python train.py --n_head=4 --n_kv_head=2 --norm_place="pre" --positions="rope" --bias="none" --tie_embeddings=false --parallel_block=false --init_std_qkv=0.0576 --lr_head=0.018 --schedule="wsd" --batch_tokens=32768 --train_tokens=87130000 --dataset="wikipedia_en"
Each number is 50 + 15 x the weight over its row's rms, rounded and kept within 0 to 99. Layers, rows and columns count from 0. The size before them is the row's rms in percent of the matrix's.

# layer 2 attention value, 64x128, rms 0.0803, rows 0-63, columns 64-127
095:65 68 60 52 52 62 52 61 62 72 30 22 23 41 56 48 59 68 50 44 42 55 37 44 51 46 54 67 67 53 53 40 59 53 44 34 61 62 00 52 65 39 51 36 61 85 38 69 24 55 74 41 53 69 49 54 45 44 75 47 27 55 38 26
104:28 51 63 46 23 46 48 77 38 60 27 37 65 31 36 38 44 71 65 69 69 40 54 15 49 61 68 64 40 80 20 60 47 48 37 55 54 41 49 56 40 48 52 47 59 43 43 56 69 61 47 74 47 36 56 20 31 03 41 49 42 47 46 52
104:24 40 51 47 37 65 62 66 43 49 63 70 55 35 50 37 29 56 37 77 56 30 20 49 51 52 49 51 61 42 22 49 46 63 33 39 59 21 41 54 47 37 22 41 83 55 63 38 58 56 32 41 10 61 40 78 52 21 56 54 81 50 43 46
109:35 34 45 53 42 40 79 74 71 79 28 60 19 37 36 59 58 37 56 66 55 57 49 25 52 33 41 43 55 54 56 31 43 43 71 37 63 41 39 64 67 46 42 45 30 36 60 80 68 42 60 78 47 47 78 39 54 36 46 80 53 45 76 49
105:63 61 57 51 38 53 53 71 21 60 28 84 32 71 62 33 61 56 58 62 52 37 74 67 42 60 38 61 15 48 72 57 47 68 50 50 43 26 29 43 47 38 51 46 29 51 43 35 41 36 27 50 63 33 51 34 10 73 77 52 38 72 37 45
097:20 57 50 33 66 46 42 61 41 75 42 72 66 42 46 57 47 36 47 76 32 62 49 58 57 18 68 64 81 52 44 52 66 47 30 32 31 49 51 60 49 46 32 51 56 49 56 32 69 42 60 50 51 66 58 27 60 71 62 35 30 62 36 44
105:46 67 73 52 72 12 54 44 39 39 35 41 17 46 45 56 55 49 40 67 54 58 41 78 50 47 37 50 28 48 40 31 16 58 71 35 55 60 45 50 38 46 47 35 59 30 59 45 38 30 53 60 68 31 61 08 37 64 61 41 60 11 54 12
097:11 83 40 46 76 52 59 55 47 69 65 43 52 57 48 61 57 71 68 46 31 64 71 74 45 53 51 87 72 64 48 29 34 54 65 68 56 35 47 31 69 58 65 59 44 53 60 47 47 51 31 36 34 32 33 29 49 59 63 37 52 44 35 50
116:86 49 61 45 56 39 62 55 59 39 47 56 29 63 51 61 00 64 43 33 38 37 61 59 35 64 65 23 63 42 23 61 44 56 75 67 54 65 42 35 63 28 41 54 68 59 52 22 45 35 72 60 55 34 71 30 36 58 42 46 54 56 18 42
102:49 49 72 62 61 41 55 32 42 41 28 56 80 33 64 38 28 53 61 46 62 67 30 29 58 26 40 57 31 48 57 45 71 41 77 27 47 40 65 48 56 51 43 33 72 30 62 66 52 49 16 53 53 38 50 55 40 56 45 47 77 60 26 76
104:76 60 43 45 53 50 59 53 61 70 39 58 44 48 48 29 53 54 29 43 60 40 55 61 33 57 34 28 46 44 00 28 78 50 53 61 72 54 56 43 40 75 37 49 39 49 58 65 53 85 42 34 51 79 37 48 31 64 40 45 16 48 40 62
110:54 37 50 75 91 40 63 61 27 63 39 51 99 44 59 33 66 47 56 36 55 44 44 53 36 20 51 21 48 59 72 51 47 65 69 49 42 51 50 76 44 70 43 67 42 39 38 72 66 64 39 65 38 72 32 41 44 37 29 60 61 30 48 59
103:40 47 39 28 70 49 42 53 83 29 41 41 58 36 22 68 39 26 37 41 93 50 29 59 70 51 45 54 73 54 58 35 64 60 45 58 36 46 37 16 55 26 44 62 80 56 59 39 47 33 25 25 56 43 70 36 47 51 60 66 58 29 35 37
102:75 64 52 31 51 59 57 27 35 47 53 60 35 56 50 75 63 49 50 70 48 61 69 76 49 65 67 43 53 35 75 69 54 42 61 91 33 30 47 60 58 47 44 60 61 34 52 53 48 55 65 40 62 22 43 61 47 56 48 56 35 39 63 33
106:60 75 36 48 43 54 65 27 54 82 47 54 44 45 54 73 67 51 34 47 35 54 49 31 35 78 49 58 62 51 74 54 48 50 74 17 39 71 63 44 34 61 62 77 56 44 48 35 42 49 49 76 43 74 59 35 61 47 31 34 65 87 31 66
089:55 63 43 54 81 48 45 37 27 58 53 57 63 68 49 41 10 66 41 39 74 44 57 38 47 90 60 26 40 52 39 44 46 45 46 48 69 54 70 54 18 91 61 44 74 59 74 42 30 68 17 37 65 41 49 37 59 30 67 52 81 54 44 38
113:29 29 84 50 43 35 60 55 48 62 48 60 63 31 30 52 67 63 29 24 42 17 54 52 80 76 40 44 55 47 54 58 52 44 61 43 50 64 50 62 62 58 80 26 54 40 43 39 72 42 73 43 33 14 46 38 61 63 48 38 73 49 45 74
096:35 67 30 57 41 41 53 38 39 43 56 57 48 40 27 39 58 68 62 50 41 27 56 55 39 33 38 68 33 51 31 30 36 50 30 70 73 56 42 52 38 57 94 39 11 67 48 51 59 72 40 68 56 66 53 71 60 74 64 56 47 29 45 58
108:49 43 30 62 40 60 63 56 84 28 45 36 34 68 44 82 66 39 63 66 40 50 37 58 48 72 47 59 78 32 50 53 35 69 63 57 71 30 19 24 81 43 49 49 76 38 58 29 29 61 60 45 42 38 39 34 39 69 34 74 26 43 34 25
096:63 50 71 40 47 49 77 74 31 38 70 55 52 69 53 52 40 60 58 56 27 49 56 45 50 37 61 61 42 70 61 53 53 43 43 25 19 58 35 37 47 39 42 52 44 46 43 37 00 44 24 41 58 61 43 36 48 33 51 58 42 51 61 55
092:30 48 30 63 44 41 41 42 46 38 54 46 56 33 75 53 36 56 52 60 49 50 40 96 43 50 46 62 40 32 46 53 23 49 66 39 59 54 23 23 65 55 33 47 69 42 44 51 60 39 61 37 63 36 38 07 52 56 60 49 40 51 80 50
102:42 53 54 38 54 42 63 29 53 51 37 44 73 51 47 29 57 28 66 53 21 42 71 37 78 61 32 51 40 51 72 64 53 36 36 50 62 40 37 49 31 48 65 26 39 52 51 62 49 46 18 51 83 44 61 46 50 36 57 73 50 88 56 59
096:38 48 25 38 32 50 47 55 47 38 41 51 77 53 55 74 31 63 38 42 47 54 25 48 50 76 48 45 30 44 41 70 42 39 47 11 35 42 50 54 71 76 69 62 60 51 59 56 61 32 51 49 36 28 65 52 45 34 35 54 39 69 43 75
100:40 59 59 37 71 57 59 50 61 56 66 23 59 43 91 78 48 40 69 67 67 25 65 44 36 64 74 54 48 42 54 21 36 75 46 48 67 54 70 44 66 44 20 46 34 35 38 48 31 47 54 36 64 57 28 76 72 31 41 44 30 37 57 49
095:47 41 58 57 56 47 54 62 36 54 37 59 45 68 44 26 52 52 46 53 46 58 47 45 25 60 51 51 36 51 41 68 72 66 28 68 48 45 79 39 67 49 23 58 56 63 35 41 17 41 70 73 73 58 29 00 58 43 55 40 71 17 52 32
093:45 57 49 37 44 42 41 58 61 34 39 69 44 82 55 56 35 44 44 60 65 53 67 35 66 36 49 47 62 67 41 61 30 26 56 47 50 71 53 52 52 67 46 15 49 58 63 35 54 68 71 52 40 53 53 72 82 61 28 58 42 58 39 60
095:41 54 68 60 79 70 34 68 24 67 29 60 54 43 17 54 40 38 68 42 64 46 56 37 47 62 36 67 10 20 43 63 52 45 40 61 50 54 16 37 51 36 45 42 42 26 67 39 57 32 53 57 71 57 62 76 41 62 34 43 38 73 54 60
095:51 54 45 62 56 50 64 62 35 24 48 54 55 52 43 40 64 50 37 66 32 29 65 33 44 26 64 55 34 51 73 59 29 62 39 46 36 31 55 86 59 66 38 47 46 47 89 71 56 56 41 64 74 50 65 29 31 58 49 37 75 40 34 43
101:42 74 26 42 40 30 60 49 35 50 50 32 49 54 18 36 77 50 65 56 55 65 35 38 50 37 62 50 48 25 57 72 51 39 45 32 31 24 08 40 51 30 52 32 66 36 66 66 37 45 62 73 40 52 47 31 29 38 24 60 49 57 38 47
106:39 44 66 31 70 38 40 37 58 61 46 50 59 53 43 58 45 77 46 49 81 46 46 76 31 47 56 48 36 68 28 64 56 45 43 65 71 39 90 63 28 45 63 41 66 44 19 56 85 32 22 48 44 35 13 08 36 66 65 42 49 56 59 49
102:60 17 36 64 22 45 97 56 42 33 40 23 56 35 69 43 52 44 52 49 54 54 35 53 67 70 59 33 65 53 50 34 40 54 39 65 36 35 63 56 26 66 68 61 33 28 24 66 46 50 78 47 44 31 43 72 36 43 40 51 56 53 54 51
095:73 44 52 28 50 40 86 52 60 43 73 65 50 53 66 33 58 18 58 55 50 45 82 46 48 35 37 52 60 80 64 35 36 55 65 61 22 45 57 27 66 25 39 48 64 73 51 54 42 35 19 20 20 46 43 53 49 43 58 72 44 50 43 55
093:40 45 41 46 42 49 49 47 45 48 73 50 69 39 51 44 70 38 72 51 60 37 28 67 27 43 62 46 18 39 47 39 43 54 13 60 37 73 48 43 53 56 59 58 67 41 46 34 33 61 40 44 70 87 56 59 84 41 47 77 55 20 56 71
086:51 59 38 38 73 59 38 44 67 58 65 37 55 70 35 53 40 13 42 36 42 54 62 51 81 54 46 69 46 42 68 42 40 72 38 38 44 56 49 47 54 52 47 54 49 80 65 56 35 69 44 59 53 39 42 39 72 68 00 36 49 27 61 74
094:51 58 56 63 47 46 65 77 48 77 68 63 54 51 49 53 54 51 29 43 38 19 74 41 41 73 28 55 48 56 46 65 43 50 63 73 65 52 71 48 79 72 20 35 60 50 55 33 56 55 60 46 46 65 68 59 53 28 50 72 44 63 47 57
091:56 41 56 53 60 46 68 43 55 82 74 54 63 40 43 47 44 24 20 34 38 46 62 52 71 84 44 27 33 42 54 27 55 73 40 79 32 43 61 60 71 34 54 53 50 51 63 42 38 53 70 49 69 44 57 45 47 65 62 30 57 74 35 42
102:60 58 42 68 78 63 62 49 45 60 49 35 22 42 50 34 42 31 59 58 22 31 47 47 86 59 49 19 59 86 44 61 55 56 60 28 30 58 49 48 60 68 32 40 81 38 52 30 23 34 35 48 26 37 60 56 81 53 60 57 29 61 57 86
102:41 59 45 42 51 61 74 42 55 50 52 56 40 12 41 52 45 78 84 54 35 33 42 37 30 38 19 48 52 72 40 16 67 66 48 71 50 56 40 40 36 02 69 51 54 31 36 39 51 56 68 49 61 50 48 55 59 45 40 63 75 41 68 49
099:35 53 51 23 31 60 65 54 67 48 51 55 59 40 68 41 31 39 49 67 87 70 46 53 69 59 48 62 66 58 37 56 32 39 33 44 52 39 54 69 65 55 67 54 19 46 28 36 62 38 81 45 41 63 27 45 42 40 42 54 50 58 43 44
089:76 52 67 74 69 44 30 53 59 56 33 38 91 34 61 83 46 50 55 42 59 43 44 30 57 52 26 64 45 50 54 27 54 80 33 56 60 29 40 50 26 49 87 34 56 49 38 55 36 52 35 66 61 76 58 64 23 15 62 35 35 51 30 71
093:61 78 50 39 45 26 61 61 58 48 48 61 46 76 42 32 76 29 47 53 60 69 54 46 25 57 61 62 29 65 48 50 74 59 40 13 30 67 39 64 43 42 68 54 44 31 76 41 37 40 38 49 69 22 58 34 49 67 52 77 44 61 56 63
095:47 35 62 62 51 15 69 42 37 54 37 44 65 52 59 61 36 27 47 46 53 62 52 54 50 42 24 58 46 57 59 53 37 52 57 50 60 60 49 24 65 82 16 38 50 71 46 57 70 46 67 36 69 27 48 53 57 31 71 74 50 41 62 30
109:65 37 37 29 46 37 63 68 27 28 49 51 36 74 48 44 41 47 55 52 39 58 67 21 26 61 52 58 40 41 33 50 36 41 30 56 86 49 35 72 79 38 25 34 44 63 95 63 50 71 62 58 33 47 58 41 47 28 39 53 12 73 54 43
104:59 38 44 61 53 37 43 57 57 26 52 31 62 53 27 51 46 54 57 40 43 68 60 50 48 36 45 48 63 40 40 58 44 43 12 64 67 45 76 65 53 65 19 44 81 64 53 27 77 71 69 57 42 70 62 25 31 37 80 47 25 65 41 47
098:31 78 61 53 61 45 46 35 45 60 27 55 45 70 67 52 47 67 69 47 49 48 28 45 39 54 54 38 68 79 45 52 46 45 19 39 54 57 76 54 64 54 63 27 16 35 61 64 28 56 51 74 41 51 40 60 60 48 47 46 41 56 72 35
099:36 49 41 68 49 55 47 50 32 46 48 34 62 71 27 45 39 57 54 64 24 32 45 26 51 46 27 60 49 82 36 40 30 65 85 31 41 61 53 36 40 43 38 58 32 58 60 62 49 36 50 44 83 55 59 47 44 59 46 48 36 43 45 35
093:60 51 69 31 82 59 60 62 37 22 35 58 48 37 46 59 54 16 47 61 66 32 78 61 55 10 43 26 46 42 45 36 47 51 68 63 54 53 42 51 47 29 59 35 46 51 67 46 61 64 32 49 33 59 54 50 36 82 49 62 55 64 38 63
113:57 33 38 46 53 69 44 47 35 37 56 38 34 61 57 60 60 42 26 45 29 69 99 45 35 51 77 54 52 61 45 51 36 57 54 58 48 63 47 73 61 49 47 49 60 50 50 55 45 46 63 62 66 46 55 77 70 54 56 50 38 45 65 45
105:36 39 50 53 70 52 41 38 27 38 74 77 34 84 54 46 36 67 34 37 44 40 66 31 80 54 55 61 49 50 61 23 37 68 49 68 53 47 41 50 69 35 69 53 40 78 49 61 64 59 49 61 11 41 54 14 30 54 43 48 48 11 42 43
105:59 55 42 52 10 62 48 56 54 60 67 68 38 34 73 37 38 50 45 56 57 36 31 42 46 39 17 00 50 68 45 36 35 60 36 48 50 63 34 75 51 34 58 53 60 48 54 29 49 40 46 55 69 41 75 70 50 40 34 69 58 51 70 73
101:37 41 52 31 33 47 68 74 22 39 22 40 65 34 40 56 30 49 40 38 74 30 51 33 64 21 50 74 52 44 77 32 41 51 40 52 36 31 81 59 78 24 51 45 53 71 43 65 53 55 56 53 40 24 59 26 56 46 71 66 77 48 51 59
098:58 66 63 63 45 62 60 50 50 41 51 16 61 79 43 62 28 48 45 40 35 50 65 60 51 28 47 35 58 43 47 78 43 58 57 22 35 59 69 22 35 82 50 29 61 44 62 27 53 59 56 68 49 62 28 50 46 52 54 47 61 87 48 28
091:76 63 42 55 45 42 34 48 40 25 67 17 44 56 59 41 19 45 55 51 56 44 36 64 43 48 46 31 56 61 40 50 44 79 59 62 63 64 34 48 68 33 58 52 32 49 51 60 45 47 66 35 31 72 65 61 35 69 84 40 33 53 41 82
091:47 53 26 48 65 44 21 46 30 49 34 38 62 71 48 59 50 47 69 61 66 46 53 40 76 44 68 55 60 55 65 68 41 35 77 59 46 57 46 61 32 65 62 41 43 42 41 15 47 43 66 65 61 52 38 44 56 39 35 70 67 61 70 50
100:57 48 52 59 37 47 60 56 49 41 27 56 48 71 44 58 46 39 46 37 66 51 58 23 57 52 05 13 59 43 26 67 52 34 56 51 71 37 48 37 33 81 64 32 27 64 36 41 18 31 49 40 79 36 49 55 44 69 59 58 71 49 48 55
103:36 37 59 47 30 51 82 61 38 77 52 63 75 50 29 53 35 62 32 50 50 68 42 41 36 58 56 66 69 66 39 20 45 84 44 55 20 62 53 91 62 41 62 35 47 56 46 52 82 61 63 58 30 34 77 38 18 68 23 30 65 27 53 74
105:36 33 65 42 31 80 42 24 88 60 67 54 38 58 21 54 28 54 61 57 67 67 68 48 70 50 45 70 37 58 58 72 49 41 29 42 42 31 56 83 33 63 67 63 63 51 59 35 64 63 47 99 64 48 52 82 38 57 36 51 36 41 48 31
095:41 55 34 41 41 28 35 61 77 47 31 37 52 62 30 72 85 56 31 65 49 37 48 50 51 45 43 52 52 51 44 18 57 39 18 34 49 64 23 37 48 50 56 40 23 68 59 60 37 46 23 41 29 35 31 40 27 28 46 52 68 49 44 64
099:44 56 68 49 40 30 46 39 44 59 40 44 61 33 43 46 49 46 43 80 56 35 60 38 52 37 47 17 03 33 50 51 35 59 52 51 40 50 84 68 71 55 54 40 30 60 43 38 48 25 58 76 26 57 56 44 72 54 54 49 34 43 49 57
095:64 48 23 60 70 46 26 57 66 34 45 54 47 65 56 66 38 45 48 75 52 61 33 75 61 45 42 65 41 38 64 75 62 45 50 55 76 50 79 51 61 63 52 51 28 63 19 76 85 51 30 52 55 65 47 43 24 77 68 46 74 25 42 34
096:39 63 50 58 31 59 56 16 57 34 38 64 54 61 57 26 48 38 55 49 28 66 49 49 40 59 59 62 40 55 44 52 13 52 22 36 50 61 42 72 22 61 34 30 32 37 79 25 08 74 57 66 56 37 45 79 60 68 36 45 65 50 42 32
100:46 44 52 30 22 52 45 61 58 51 67 54 66 55 25 49 57 77 62 39 69 36 46 60 38 37 33 66 43 40 55 72 41 51 56 63 59 52 59 52 46 46 35 40 51 38 48 34 50 55 81 53 52 22 30 38 91 40 82 27 16 58 51 88
110:39 52 88 47 71 54 38 52 69 42 32 36 54 73 58 45 38 60 60 53 37 48 53 27 52 67 56 57 50 44 57 85 41 51 57 58 56 42 18 62 26 50 16 20 69 51 31 30 42 59 38 76 61 37 59 43 76 82 59 38 58 47 52 41
096:61 47 56 71 62 58 27 43 49 52 75 33 66 37 49 67 50 34 46 55 21 41 42 71 32 44 65 47 44 61 35 65 43 65 37 42 29 44 41 44 66 44 49 53 43 35 36 68 46 57 45 40 46 47 65 51 64 34 42 56 43 61 23 55